From a checkpoint of a small transformer trained on Wikipedia: 12 layers.
Each number is 128 + 32 x the weight over its row's rms, rounded and kept within 0 to 255. Layers, rows and columns count from 0. Numbers have three digits each. The size before them is the row's rms in percent of the matrix's.

# layer 8 attention key, 256x160, rms 0.052, rows 104-158, columns 0-79
027:137149126144148139074118105149182162171136095147108079148109124127123100084146190095126097158171118162109115124162178145114153127140148099109097043133169130121075161124135128158101159139127165126129139195137103107157075105192143109116102122
054:144134108148134111208120155126070138063163143122136175133184130181136107130149167152189119143092125100193157117143146115094079129165170201114148163120107104141137085113097159154122100138099149113116128120064148128139162147164129097121124129
063:120089106138119107197117180123072120054145157120144193108177106149132130154129138154161161110063126124192144133103111091102073133165170191142156196118090128156132069101073156127134076114116147103103132099070138140134149167132119131129131115
061:133114140134134113101103117134118092173118121108114111108104099111131145104114135078130172115126124169069070141080130170159125133082157128141102102088164124134112118165138141093135137075159120154186090117153113153123091130119133147120151184
112:114129072110138088107097076102113141048137168113130155134088186101139094116159140101142161129149097109151123162171193141154088117168108139167106091099136149085157116155115130179094108106130171158156110163099200067143117172135129164155099105
113:102100182174093091142157096147143095123111112148084128095105112102090186097185104147095152118158118199108078126125100056132078152149078156157087141106132084144087125145161110112066115097175116103120188132117089109097100138127121113124139103
118:104158069138125162087160075087155143168108093102120143128131111179115108131092169087194121141132067104137153131106128075146117095133058124141152165066204102087155112145118160103086177113132092129100177151095135132125148170126129090106069185
124:103136134146156154144126195127125175093130193159143144132203078171180124089099091127131078167152134141115130181096138201061145136139151167140112074150093109116142076148136142131162110120157097176088164183174148203165110137138150129122155113
130:094082138077190141184134109168101110156130123196165128068125157172100093134127094081136102110116180116089154180089131077208137097137109106116083122184113126124181147096125098134110105078135146094135140135175150135154117153098135144230135151
125:135178157111115105136135096146138129119173136094183101182128085114187085125068173113056125149116160123119093150125147111100124142138120136169112132167147149130155137105157072140072150130134151150126119073125125122079105194125109109108179184
128:067120124092149120085150059197131167147074169081149156153106128101175150084141137164096096116128122098161115102101126100121106031094092035092086101070099089160128129118165123162151074138092123093129087113091139187120124124101100161094102087
130:104127104095135168146139110160134126077088100176114153137125111072129133109115160119163164093141152141114117088167133100152098175171100139169179157164080115086122105123100144151119120124097113160128078136089113134116100064144139105092138172
130:147201185151124086073152076242182116080145116154141104134177125138107174183148108113110138149121074101110134159117141135163156212101163109166122149132140147135109172132095135115114141190078160113133136116149154126144155164146122137116121147
130:182074096088141164058135105098141129135113122166128127194092106109057108106118155092089116147209126183175110123092105131115109117129185163135131107070122089105141094154155154129122090189071165096146100110102148153125137060124173098151113162
128:144138093096103138143102141044129141112151127102092094101182131119091105172123129132136092159161105141135172121151144159111113152084140127147047135073117197177116135097133121130125174184176052110087127132129107135172074135100052132151119102
122:119141094125173094130172121163143112083055103212138112088134193157154145153154151153140202092130108123137107100098100115133099140157210115125177142127116117156134113186164119164124121073159114110117123110071104090116104201162110120109150101
127:125091172093155142156104125118110110146161136122127211130086126133069112147089125122154154114162112053132087114171186094156171131117165137129137080168152123146077151109122143073133149140145176149138080092102111121175058112149082099073153111
127:087129092207132139139107127124145150132119134092124113145120129201121136101104061114121110134121176057100153141118124109172105102194110134122086116116122135090099098087141097084110120131130055097166122111084140106129179096118118181117180178
120:151099095084170106095084125147145050124071155095173112135102096115144191197102150122110110171108157135077140144122155165111135080164162166144097183161168150105180103145111127110116134131160128141150103131087131109144077132138082121113098106
129:087123090088129082147129114128144122097109065145165155109183097136208132101087147108180147135109098133102114106119120169129161155118133108092089135112154105086074070127128112115131054134102210112121042101161145119133131134157111169171105158
124:120107130162131116082169072135089119136196123131139103118179131137096141172110101150192160122192129113145142112104069255134129137133125145089108113138101164161165080143142114136153106121142123156129114118140164150103103105168103081087077091
124:139162114113150147150156150106117093211122113180063112154177124094081113084165131142151141162185082067125163156143189160136097130185091130122102153066194092108062155051164095181120113130161117130138106124129163126097116182086156140102080107
121:096134116113126138094144043115099129105108093141070142089132146166120130150144150085155132131071125084170147168097086100147107149150127193097079131185151179104150163128076168150178103154115127096094090080094188105114120138086115112119173116
128:192106149118122081117136130126082164156137126122137123182170112186163176078139110102146132127103107071137150052127128062102138106148082105110131139117106105107112148148112125135128132033147155152103157124116162115152129118149150139148154118
006:186116157065118165143134202136065119123148140101153133085092121145107096141213066090162112158119063103137090113156115117108075085152178180148140176122142125186156116089108140125116048162078155072113139128131076130081150167153113134093160186
005:040122141074134117151171106173143143108146111096165094117123150171133158104197123137163137094093133142152135114132074128095115090161105150130158045145120143128086113114109082169062056127131114134132138196187127064045069140109051148150100097
019:147107143096143105093123065108174184130152175114098103157091164114140152048126113131119132127161135157112161098150174159111104134113138076183140077114136160133149138132115224121132152092099125106135093150091124157163139183125148162105130173
018:143131137110100089133134096136135103098129079178168107093097146115187111072124114059148121174130127173129142110187141134079142087124146116143152110094118121129180148108158095075146162109107119110106096116060125115094137146132135171120082127
051:126155110167164147127114125108111088133079117181150122127158120107128135130136126157128110125113163141177127149139115158153147141085120123136124223115080081117100120137180093037167114165151137132151179109141115120111156116112122098137114128
037:105117167115169129131104141103101111101078104127103142145115101144116096134134149118107148113171166079088101193095119143150144109067115150105084220127180140107088083112164149042109083119119113107098188097219074170118113151088176107128165108
038:129144086135164150124123088123113044129075177123126114112113127100135133138214098139112091192128138133170136131165142157102168141101080088153131123137123125174118122162154122064194144132135094098120171125104135109100154084114153135147095142
066:120145152108165129113099129111126092138090079133148096161131103120119121113133128117124114119177187131111130170118115158138167107049119137127122222154160087102137103140201137021130108126135089104142202077196078125121131131093152088123155120
050:139155201137148092123134151100156118177149067117151115165109141155113065066119071118112105099139138154136130132107119184143177107093186083108101173145165116127161127159145136080072117157131085141153128139195071147144103145115133157089129142
065:182088086141094121136170156136143140101153177120114168099168145117123133152125155126139142103068077116134103105112116075116091171206146157125131044112098156120115113090074112199094116149135174150138062149065142150153144127150094115117130124
073:100056072154155159118127181122114142125168178140121158112156129137158156169202149166113151113163139084099163103152184117143110118147068191176077109094090123151085115066078165183132127140155147136094184165086156154096096109165144098117095112
068:094146169108166131133084106085144133197106072151109077162073082152109136124132139139146106161189197124088103177127146202127118098044108148130155170113154142105129148134151104061126131114145112128150114088140105105143069135099152100109110134
100:112137155150144110115115109153123130231158135126166119118186162111145104124152104090116117119069133092109139192078111149151172167079106110129074117126129115148140192095111115076117160073113126085099157140204176139142125191118179169195100103
117:182139112092156142121158156104108146156107162145092145185140083104126074092129102093104102140148091164194123154116107078101187165112164130165157156085108078153190118073103113137146176132125029076105120123129113148151107132116147156141130167
120:110137161088132143104145098108129138145096113138154128118147097132140114149139107140110158120164080136095103164074152185159092152138118142146133138072177082081102092107172123125097136075131158143080184169115164165119087177095191103076092138
107:103071180117104151177174185127128106127129074190093115115192085126114222128062142128192147133172151135095100074114123117101161105126116107108085163138123129171120125127187129104140105112157121146048147061158076191129135120149090131154131107
109:101129149136168117142139104164114156117124112101193180167079124139176137081156141148150102111103152058138077091134143072148142074084117116146150100087130059143124127092132136094146153105078115109190159169079119121184096147151165173096125143
115:189141069090123100142132151077126162159126106121149117136068142093153137101126102156133107149172083164174072079183065125105182177103121163097161128122133086065097118114110152115119132182118166123132140154171128128124137081160148182137145195
111:140181124108112141106152085118118134107122104178134073117131140174093181153134157160091116162151142137156117133064058087127168123132191147134089133128159131143124118119165128119122137161169125107086144056114087142099118176127144141144169142
113:161137122164126097138134167130141094147144146114097146184061145125098159133169185179168163089141165143143076102135147125078147124116131172169151139152132101153161151150155150069085129087156083169094116160126073108118062144160187107110108089
127:155147114093151147112147078175133108139133154144167096136117182055109097093136132139140091159155113181163101131129108122100177108150119095127119147144151128140179131104135070149112166167147094108149131105128071136155115111105148164141122084
119:147109099109221093118101107155111178130095152108143108107166090139187165109151087130123108182106136108124084137141116143143168144127102117125077184227059171128143140126066173168125095087140100105050108153128180118126094096154124166105139098
121:142122106078153142067092117150110127157125169082199123147159115072143175169135161123117188135096108172131073168076097136085094112097180185166146141097089099126093102086102075105164172143129198155109063133113165138114116126110170148111112085
120:102190085167131151141148154111101069143154134104107111129142076090075174122161124132167100112085110119167177165108079103132100142134128067162165171106118104109148140106192187117112136170120056116115150112153140098095181140085199137168062103
120:108135128168175106097143126129133090230107125100127127196121107133184123086176113169095128165161118080116160166135200158116137192176137136141053150109158115151068105129110114140111083161090122097146085080083193110099096154116151142103093126
115:113113170093146174119125159144094059153131143122143137138129108116113136166136102129164105135163106125067147142118183145122164154123176164146136136092168121153057131142077093100185193127163149136173161135142141140141093136099142076134116141
128:097146104121100152157092124138175175180082194110110117082111135049123082133112149125096146166142168131104103178156154061132175108099072121153164138146094099146076166086116106119142195145157145117035130162097115150060130105080100138112139124
115:111138193132076108135140136129124090108124122096082152142136143129146164102094120127113079143115127137090108092104117083107125112136028150089099110090150127120165121121115107166149151132152125137158142120125113129169124122108087141042200045
118:166148105142143101149121219159158158170162168129152051167154187150128125140149163158090105177147205114138177086179160153126127102186093118123183110123125144121136198146135144142106148106162095149197145147139094092125169121127128157141149114
126:120142089146140133152084124089101104112119144092177135132130139111140137114102194082101160132104188122088088130098131062126082093146142170189080130162112150083098092103155112117077121152177181152090140119109150127117139208134140115187171152
119:081141114079169127161150154161170108099106148167094128123131213145121116132167150127189131181154156092088136158098167187118128133137122190125089115163126151105144122155144111104137094161105145119118108156142155141176103146113111109150126081
# layer 8 attention query, 256x160, rms 0.0532, rows 105-158, columns 0-79
068:102166139088096092222139148081115122056123108106131128133108133178129164107145084153095144147165088105170155111121127141128134097179115121161175163163105129171214104067094161126138128123099150144108119080081135158081106116091109230132115078
067:084150132095060073213146166101119100063106122096135115135111135188136150106151094101127167159138092102171137111100135148164123084135115146193153153151092106154205082094086135134132131130079136135111163069105159156099124127078126211127102096
073:182108131184115146070114083169075111147131137148144125097133125117148109104113153074146102123113170149103096133151141184165147117054102131099184102086157120056094140198147102108084104132165092116147112127134170079124157171132141078119124179
112:118139141157050134126142091135128158075109124101136168131102122134098120141123123102168139097137130154144100149080163164180176165172089147110087096097027161166137113129100217141136132134144142126148112098121149084054109161148168110145150108
111:130109156135094110144110132093134092131110103079154097159134077141135181121197097165170171064122118165155081114129131077149146143118091111102096133128155094151093105141152134109115136170137093125120128074092088141143084068126099103151080151
117:150153138101099170186147082153118166207199085162177163106085121153177126092134149120193135144133085149144152117076114124138133136126085139153103067081115117077113097113132121111140138131191160113096150163109096198137150113142128174112131125
124:117104134092159129128091112085169136105088111165117158169122110170112120208132135117169148198182142133156132172132112097057167117143144095117147120186067158090109072115139125085154097122158152204171189159153129118116091146098197132068129118
127:120065104111110126123148157124133049165168168113149127060092121160098134129138148160118127133102156100081153186107121124154086104154108181069102139165161119169117132111100111109191134131092153193113144146147209144140112176104124121178100103
124:161140184148100072135161068146128076124147146109130125151142150164160093152091134149152124134138124139091102097158161104075146112176150081156102155182095187080101211128166105148142119116128179110127102115163127127123079099127170115155161158
125:104120126132191125149175097135164098135044136093119179117115095153157119132157151174137121072128158134205155159174118145213133106106149160096177138075108088107135175120204089162169123091112119115112114163189097145182121082158139118136117092
130:118105160111142152129135108118113180142028135141079096115141128100168169088121142164151111079105150097136156069091122090131127145134121147179109152169097164101139148131106120109078093143091159144180092157101141141139113173185117061141109150
128:156206153166156073141124080146144148131080092136169065136176129130146080165147069142154080136086124208152106177142178102104089124101063113107104110163132140145109200139101121114109113203090118140125144114122179198142113143109126075104144145
122:095105111126138088115110105154118105188129183196182103116144105100045150161050096099141108175130132148151131093119141133162094109129151164078130099141126141103156110091124119132115126087091165107151104120116107176083148116120117130085077124
128:132137066088156142146141119068142156114125108120113157088138149109119136142070124133131103120141106065134106162120105174089111163048114195191076110103125143183085170170172203138094192120141123103129095086133079139149126151137106161169121107
117:133133132140155133137131147173123130082041066150153138145139151102155131086196081176156175121107092095135122118062056182167175105124076160186143107133157152192133135119106059150159106130191098193103165086103134047164134139179094082139089129
123:134143149062139144104062124167096092099130125107087157108143113127122104122105096118139099115127119071096139104209151103154129188124197179109141089123087088081132173150132079133136103180069123103100154117160135133148085200088065146117144091
125:112073122130113073162113135094187175159133086077128151110138131144115152112139136145114104078109129125124134144164125113134095147150116131154085094126142139130138171111124137095171098112101088112125109153119139120097153118150113152142126137
113:119143110112120155116171110124096044114098162150140151201156130156070171124126128126094098129094125111184157142180178158115085077147147141187061147162107099128153102117079066088097128126204135152087123138160116129095107061195085135111160132
125:100136148088131118139121136080157155101156159130203126063135150122178142118108109090116131161105123106142124105177114133179173104178139157115088118147195115083074115128146127129117091134126128108179108119150139113095138127107136109178020145
122:112133085151165119108101106148155152132179078079094111111186121081098187145192118062147118141138108104162125074122125133132142135152092152137162031113075122117169130130130070097153135141134168177077162094175182157118101107112152135124123114
124:156144142091141172157084118122172140131174125174096138100100081094127181090196118173198150178095148102090117079097112140136119156178102101121207167114154113131105130157167143155099146094155125122176142118138157198096146163108119117070111108
117:085165118143095137144110127125058107123101108099118110099166109113091147139127171163127150129103070121163118156085102107146132111085135064150126109131130157105128123153078169197133151129127117103176136124134133140128062162170120161086196116
121:219107109042113154181128147139106153122147140184165160150116128149138136076143105097196120133124173109133154125100093117134107119128103077147059100112095105074102111163076088160158119125172104127102140163092074047133092147164103113176115080
006:145134147114130186154150120084098198139098116118085134224134131196133079117051165117107181132057161142087108083191145148146135148133099067119118115146146110123136128117137119160107144131154106152156072096146164142127123112097093205145084135
006:192068080189146070157141135103108087077163149135091048094143116132146129153155115133101180095103157169112102109121116127156121117130115136113127121165142151142147135136090135144112118122156129091097111163080151161107111200091134188105155125
019:118136070121111162131138205196050106100140121144153115092152068147113090145141175185153140118122115155173135169109148074165169108152139129096044158147153068120075155157134130157111146092086109134154159103147157122074082118116104097133164119
020:108101125130188161121136116116070109184103107069089143121140100134120077118142173146104150160120109137153143174077089111154113120136132115090084141134115097147122143159084141180112123140136141103141198138156130151098106089192121094124130124
056:152133177106163095107104159145131122124108100092141063143121149173097078174116151138111170120079126115129089130083108129131113122116145172124096149104171096158090102145129118128115094086162163166100153170165086124069157141194140116137170116
043:163110180171083103124098086108124120129140146044183085142140151138113138154073140155100130115121097124118094081108148165131104107166119141170172121120130114164179105077117119181138121146177149155125111121109115099133167192138133164155125078
044:084138140131175151083120145090141109138110159183118145119158112066120095113124059126150139144117175120096107186108071085158154158079148147079126139140143163083100152206191135080124135125156087092118103136115131137146137101119141096133166174
078:134156183119120068097098156129150144117138108115150077152115154169100075145113120126117165119055124137123105115089105127132128130089180172123100144099133120121124110135144080125110094094163155154099098153142072168071175161145146131114145125
070:133161184137147087072105176171175124163142103146135090132109149145114081125120112096100124119069115147110108130079073141103138151110173161125073142111114134119125140140180082131127139088119145145113094152146080159123145158172146090108174141
074:145097073128068142204167114150104141105114127072122130123126123173156150144161147120096159113176108120144147086165158138104106108224093087134134122141113112153182076058057145157126120150109165135151187114113145157138100107128110161126062107
079:148095075084098164152108109072116110090128120102101183142143085165154170125194132107111142100180122067150131119122157097143135124171089125148152121100108098180124098113077152174149154148117104157151204098132151118115088097129152171105097104
098:142143192136121089071091111133120105140102178165127107134124116097097127123073114145127107126103162148128096128109094174168109134056140151146148125132175137062074201210195077054106120103180097129119050127098149088120148173110145113144139140
100:135114066157157083142154151154154119191177162128164138099100116142145088129123086125107152170149164185096097196093148148167142122051122086104128170101110126131126124118141156125139172106103117073105126167129186149151099203115194117119131075
103:158117120098188098153125109161126120156069152237084139132126102140108130114115111109159100169161122096145176141103094129090137134035151098170149192149096155073122098128151083121129121087120174117168088159087102145130140203159073130094111075
121:137116190048124129101133090106129163120124068150146121108130092132137120100155114172161146167104122121149108147044126131160084154168097162134180136064157092095126097114165108035142102089195209149071153174134176166132090116062139127091135133
111:149091138082172121174122179085123122106133103124135109130126126102164237101132117151198138195150157112114102080153119082111126112124162131144075133145163074109145137181165082116124122129118120156103200063142115172156148108140069130186068088
117:167144144115155136148191099161134155109106098138147171144114091134156099066133137175098101100143188100140139140157155138167123159098163190123131114070124110152159145076151148109180082126104086097140140214077100085161094175148141148149094109
111:142116111095157123114121143167083150135205164157133098138106139077111165082097116132074121160187131152130111089160110151119157124147089106102096185129160119056107105106103153113112114114149088100170077174135105137079120099071129166123156111
114:141139100117125099154113086139116069099099089136165128151169145100081127125138159195137102177130133151121095119125058104117168129105102134204097085140186120163114134135112095139161098133178081168114167106136115150117118103099108141108111124
125:156156130152123121082109126168154123091117149131105149202126130170091139160205129127151169146168167094138076080105145140094145136128126138169145181085102130147151085142137108113083130136122093137093129125110085068158117147132145157152147122
128:122129092156203181182130072221138071154130126167114096161144127089093111102122164170097122131138176183162142101114111124075149111110125113101096109150113168170124149121159154130145172123155128146149116120129080186179090137163114099130117113
119:167139032094204154128082083087143137108062154115126078133170108128112136104162117138112139174119166121153084224132096090140104125094110095145082143192047137123103123113059097111126097115153104121121114172140137062120049112165132111120141086
119:106116108082131118113158142180109103134065182114139094155149141105158128143141092098132142148103128152180083170067167173151113067100152123201123161114110085110124104102107115149137158163117192094073130167129102133101108118129163138126138087
117:130129113191155149189131149074165162135128132147108127135090051174123169165186182116181072152093138176151116115074121078130126152105113129152126160117152089201143118139167186122052110144127133090155143134093189149111184148114191153128108116
118:115144124161178100083095083110192109168117112138155137150110077120153114086197086160113167139096121126126143126155153094130136184163163101143137188153158125162090123152132134180095149096100100097155079093126164123094065092128144123105072115
119:152150157050118162125104149139055060100092141179092133189108095110114092115125098111148131125099161111115178128143156137104098142093165141156121146117151091161087058120093087064141159127183093132120151123135139181077117160104081127094102191
125:101145097077111140167095111140144102161107190080114125109137142121167092130125146119077135138145121133134082156167129102125190174105128141136112193168085124137100161142162137147164123128155134108051134151112114188094156093076090162143167158
109:111163158120076114131142124063135058119123075121098135146114152156135139152120138129122137080183156159162109083130150088138167152136098055143128138100121100049142096164152117155121152162188125106155123169164014121168114122138110098087149085
111:150119066132169146161157159163200130142189152171137120176128190127134133110197139164118089154149192119149139076161090129081099145166074124117162148208111175121153211118139136137144112136153091152130145153143100090133192095175097127141159101
124:199092068123085107131155085100094108086107194069132170128088158140120147143083155126150133135105169131083084098095136083122159091164171119191018131156128162141098111117121128131155115152179143106109117117101162090097151175135193098163111114
116:032157077098162146130133104116128111094120116129122155118093156143115107185167130161128151171166131119178146148147114145111140116168109116159133184205148144128105085137147128063127154112128108173141179124159120139179107181121087099089142127
# layer 8 attention value, 256x160, rms 0.0625, rows 96-127, columns 0-79
082:117117168138125155158194099082137127131114187179101121169106150123143142139095109162204074092101155146164196058097159126134125084174098120132155071166106119144160120095133140105113137147119099112169147131097158171093120214115086108113119099
087:122131124139088104135119118105111148128096088166078073119139072141126163139119113088121171140186161154114093146070070139110142109147127100105132176109135111144088169110148111147133130119161122184088198194178064123093144096148167100157091107
072:130193163108079124126119093130150186133164110141090109117129061134140143099125122091156124132150091111097101174146140146100130134078050147169142144167145160138093105144104074125106165176186185153133097121180168142076074187148099148156124148
068:086167101140116168074122099106113106142106175143138161120172136154222174188105101110084124111127173164131173084155189113114140125205117125077134122125096087154123083093156093130120099069095133099108139140130112178163122135120080119155156139
077:162121124170173136182113161145096115168064097160140154130123127161100128143126133153118088096130136173182135116188105080174147091071141174141159103221131201106142157112129139102145098135112172154128141177219083166199117108116077115105190154
064:127163112105127139109100155101086056168116113122135144140163150116082103149178120113092076148152135091099117151111135069149195128174083077129163094140138159186131086128065126100114179123116120145116084161148089119175115135138089179125083136
071:155087154204172090078140119158136137126153093106118119080091090098086142155186148107089202093115161129043156106136119109068109140135131192144131160150114167107100150107095135102172122092099147160086192158107093155137142101070186110167113125
087:126158171114105160071167104146160110108067117171163126132158164142145120177081103132105041172133118111129132078096169128064159101175130080120103168138090078130133094083134177088073155145129055077074113098092160120119111049121154146108136091
074:134099132156127095140145168156106187131152113134136131112100159174147097124094118125191161107092070070104198128171102129174128135130098067163176115142132115077096189112149093095058114073133083128101098103139135126138119090158099134186129098
088:032148173112112099175120151122127120107122151111098101122113148166140134103099099108115078177161095083118123168135172146110190159116155146155205139134167190163127189084108100123180158106112127151089116035142160119158103122125043125123129149
075:104140115125127146157135117131153065169145114057117155088104118128127127203149125188156099170105170161045119126177101084114089123202093122103070120141114186157140119173099130084120125099142097136223101111148131093167095165120139164159079112
073:094091127189118127091106156138129173112147182112118120149114136139096135114160177096106135078133109119147120126155032124131091152152133173166127099095159171140147181129097095109138141190148119139171094168112136150109088097121116119124099172
073:138086141088179129118142135151141194117139126100120088201076139135116148057120143108148111123109117154118129134107139123059099098148092096139114123138118066102160075136196109098140122197075071091124079116110080151054173113162196099127120111
091:156138141179173126087125111151078078147145079146148155133112126123117063090219175173085125091087131157138161085140096137116069128094145103141147109118120094084131115175118178185137148137140155138109113148091041120084141141142150085171106089
093:078145160162141116076132125123100119081110170184134084121093132077131105111096146133086161200129101093109118153083119120112120147156172094163127186154137070125119155164185123172111166144163074158101131136121171090055098140175138143091131088
078:109171048102150106194115141098062075131162124119146133106107130070119120073078147119098138111119173168159128220104059169150103122110128144141177190110105160096092160138140070119068054141177154166164098104150098076100133151128128179131133156
072:144095126110102150154141107147113089168108165096094144123098082148040081125127171124129099135094173191156142173130144101140063106067121163132115175178089114135096162113154107121104071124116114121133233138165056126113147132128187086128140120
079:106146149121154113168146154159101127115083128159173125150157138117150113102095120155130125114078135083132119127112118119174156174132195108163081088116148112107095134093105119107166172099103143109109161084111135189151120126160068125114210168
089:129184176078017111094080129142147133141196152083098065103176076101088116195105165125098147071141141103165108151134162124160125105170097135177158160115134131142096152141137116168169175142186106138075145134121132120156087124173047105107109142
083:153073060073087188153119100117138103144081084107096116135096158126127114132110089137161003146105108127179164103129184157111126109165168089088111148123087118104107126117148176137151145150141065086113103074084200084141177095096117158147108091
086:209127082150161143092164147123098119123106124115131122124101133161171119151147079151174133099077161199123127085164104121136107147110118095128113171147110135081169144126144097118098083141140149084231144099097093137129209090192153145223102119
081:135174110123103156116148120187141140165108112084103122150150130152216170144124147155190170127103140171150106119145153179181177097200060131078151112123178154097104122169106144071178116081105099134140117038060121151107159146127095149163130154
075:149124159095156128124118164127145090059109190172127126106144108140179162160160132110115076143074069123075169140095204125127140155150203104193164172136146101119139164138123171150117160116134148184100135136107196096162090130148101140171120188
096:153141096143185154136113105153054068164118044132124146129112174135123109136167142143142117138098100191105107148181170096157090126105125106155138128135087097080103146147107148143101052096113139070140097098174105093106146133150150187171111136
073:125127148148178130113104185144045180129102123130151150088106054104107153107102154121106103158065147160181164148126111110149128171093108102125161092184132114103141086075175122124154139168131096106168106080119066130116118134124136134124137081
074:169116067063172192166067104120190160145110134175048089136163177116111077133107127138153111132104159197111124115134203149094158169164127126115135080089122141187102117092146164128086071142123110136119138090072153149134163154123113173184109103
095:127108144118098113166139060092162111123106110132136082155148135114138081165125079173137132172161129109121172171091116150123168124139159127148134154101150138110109131135130107100065144121147087125077130093087153056194124081132138177131095138
089:146171096090189126088131147138133068103115189101137168123134139122152129139051142121077046165111105163144063086067135083141105128062099157114147077146138160156150078149081149114167135087095099103132108098112173142155118160110082147100124176
069:049164130099120123136152143132110115096122148132122134170124137137188194096148169197167118165113139073074134194125129110116154131115093125072147142092137197121175110105110113130151109185185109068124080070095120113136099164095072094158135136
070:085144187133060078115146122155145090180128139129162131110164083125134125106133143114114115141140079155180126145116162188107151091097159159138120118155098070126142133143140172213191128084177126139116138129146170166165115144110132092119140112
076:112121104113159152114126178144166094155146121133137169138175170135084138125064134127143079098130106153170179076097117126089104124135112173140078078149114146160140143101119187168131121117100116089080110105136099189173164122105125136143134124
070:120113117122076128129133132149119091103089167200148111138133134085154147145128111140149157147132130088121089149092124088173137134108151079146102141127112056112086141098180174107087150137144117140141140190186094129166167065143127178128172167
# layer 8 attention output (transposed), 256x160, rms 0.169, rows 96-127, columns 0-79
116:130117110170098160103137121141109200131110120108117135103131164165128106118092097101092117186157111116143105132138098189093100159098167145097114100151157119152128073094136137105128124157141155115136079143164099130093097027177089097103147134
109:159133146082153180127135102186133141171083099122121206148159189093134128116133121133183132110148150134086098110136169125153104137114158071109154110128092076069144114118169113173105074132141146103149068123131163081144104189117134132144206128
116:137056164182130143159159163126131078096171128151218145150115182125078117192135144097169139121116126105137113066120103146167129180121236162088133111140093149148109135148168112119151151073109181201113128158142101121133153140220116137160144148
115:155167083111131105138125152169114071137097123104142143135123149104119093072132158110139065142147044101124115127132160168093129072128107135153095178140185162082131181137196174181077109186077161155096111111083187154113139149109119145133124101
113:107148128117111100179136127131128171126184151099136133102157128113083094149122144137162158145057136135204131120124156103089100119164073099152144082067099110138138142146142154101104155083195136147140139123084104164073157117102118130152134117
113:083133149164133130106112117154161123135073122111166165102127117135161209165093177161208154096083154151094075139104086117172153076109093126111108188143146126100161173093168164136139143120156198156104145158139101150108117097130146075131158135
114:123162155111106164132158158116154124094187157127120096129123098153168166086102139163143076123151126116152126152126127139124117142145189113073162136112150146141147144147154155144113166198101104101145091107099141102124141162164091175105094129
103:098077129103140100092120180113075162161087128052141125144130129169166076134148128144134140175112107130140156117089168101115097116100071149099100069120120147124181100148159111086174142091147113121140177169132140126137107144051127095137166133
123:129153143150141139135151139055129104151079159111076070148111159096103138116147098145047127136134148161149038139131153119080113115108159184100119135109163116147152130113160155145130149169136191101103112159137183111130116139101168103090174124
116:143101067112123087055113178151191119147151095177142188162161048095163125161173124107140112131100113175174103090105079133100115078099142136119057106057143107136132109106085142166169132129119174096075091106090126104150121107106123172138173108
112:178113159184152135183138161157114131082119157167137121078200123157182127097134039152125081110133134161192116096069132169177145118134145128130195124122078185103112086131150089111128081090135138120050180111129132132124149122171122149096191140
115:186111126087162022133128107078137075085192088148150150073119138150174091138120063159168152169127128167087097126114108104123115143180165152082152162105122099153090094142111092159074139098136138150087136135123082088094087117148162100106152110
110:177141151157097104176126154137070159098101099186131128077148124087195126174145064141105093142116132140172142124081110153142061180131135100122136112084130157141072142144133150173097141105129163162187140084105090147152106163113108142117132115
114:141143165122109109154077140140178163092190114157103177102176096127117125138074132114097168126138173159164076174159126088091118118098105149165112125159070073119128172109086077106158113103120052110103155148128188122085076129074133143132166125
116:145133156074112149157134219124115092158146096108130153102132142183104156118170117118119100128166168126181159106154152164118135154142138137068147158063181121073099096092123120077106118128101156088069117123106133181131138144084119111184073157
110:165055173109114111095084115130149162083139140129069137158173150127157142133136123077121057139161122114090169108111167145128122178136082080141068086161191123158184100105083151155154185146117104132102178149116180183156159117121091099103128089
115:157110099161169115125111140121136140121076105136222134118078128072081200166150122119113125096143122074122091084104138079116126099162123052159106097079139188122111108150126079128129077138188185138126097149101154081152126144112118159147077104
115:177168116138152149121131130151175057119126070146156137075066141092139120133177085110114158101127079191169138137083068134147151168119077129139168150155127130098154145143170116163100123150153100126164147131168104118094162141159147182182115137
114:086104070178135133169160112169173112123065142169097160111128194147157170113144114062121089144152120165103161101176133139107148094126141106088130143088179147086160137132109106120102139163097120114188110129093140143036112161067118127082154125
115:113155182168149112119149129159123153120162180175088173152204146110133115151206071099120148112158161174080126184094144109090170149121134178085122140132100165112112114074088093126136072144138110113133118154159126163182087131178195082153126071
111:177134143103134150175092143186166119115123129169114159125134113116103102114116191073118144106066146058085143171136137176134201158121172187165189153131141151146139103166121099045152183170105173133128122120145138101156121156107123087098144157
115:100065154143168082097183105148114095091170103151153114162119124147094135173099175169112128170159147099096185156140123122060088147148144165142129168133111164155229052143123148166094151132091083095111079117147109122123096142080142108090149119
123:124097072139100118170168159149135184141167123075085127149160124081077087125099141138147175107160105099187106100164125185141122150105088143103146049098149094128121096119180102124143109154107139098140130105221125117151122135108135145093127123
106:183144093156124107106105103118161134108139160104108169199145071203130129142089025112122136151147163158199152102122104191116117187146172126172120099137200137100149143139165147116074124155147143189135140117115123143139129095166154063139134133
116:151149070101155180085134123133150179068151139141136116145173167116139094119142094105131057153118137147069086129177118158156161116146121156101040113061083155094120153176098115100124170187095147158060112145160165154154149126116087139156139174
116:125134090142153107178110094185077087058098105151162172231060089155170154096104118100132109105155160158163112144133112053134115090125122167094095139194131163103135151138122070107161128120168160090129099132136146103170108064158109187151188156
108:096193110096119123157140153115124139073078117161068142075142101123131116137133202105183137107083158173161157146148138153132095143153129093113147157178131164110195171085114110137157139064124152138128098103142104150045125146125114127067169104
112:104152141112138109172114133152105142123152135122098078097164143134115168161149090154143169113145120078128130085080130176088228139133094059102170141155146111138129091078196139132125134160081145133157086129143139104110096135157133191129105156
116:180062123130100163127130136096124120150112123091143162127102141106093037147119148122175118103122165157155146117143167140132155097123101147091100141176142133146101148153157118092108158087085084168134142169134119092128128131135145059131060114
113:141122130093153149098185106129068168121139093170142168142106097100142176100108123141088179082121127117159084077113099050132067168128127158123166151147169136171125080108132113078085152158080153068138094122073125097133187150136100103096167164
117:137146136105091131139090081127082187087146106091148141149065106151158087121154161084135124152081129174115089109208164129112126118158157099123154106090137109154139086097148061152086119171108180168121128110143106103126126169192138092095084150
119:111140128137133133146150169116117191166136126102062185178158122159096076130146163105087129116160115131112179122084117110085140133146082195150177136106130123154166178150069106112164148140136112110053164126037092070077091153109144157071071082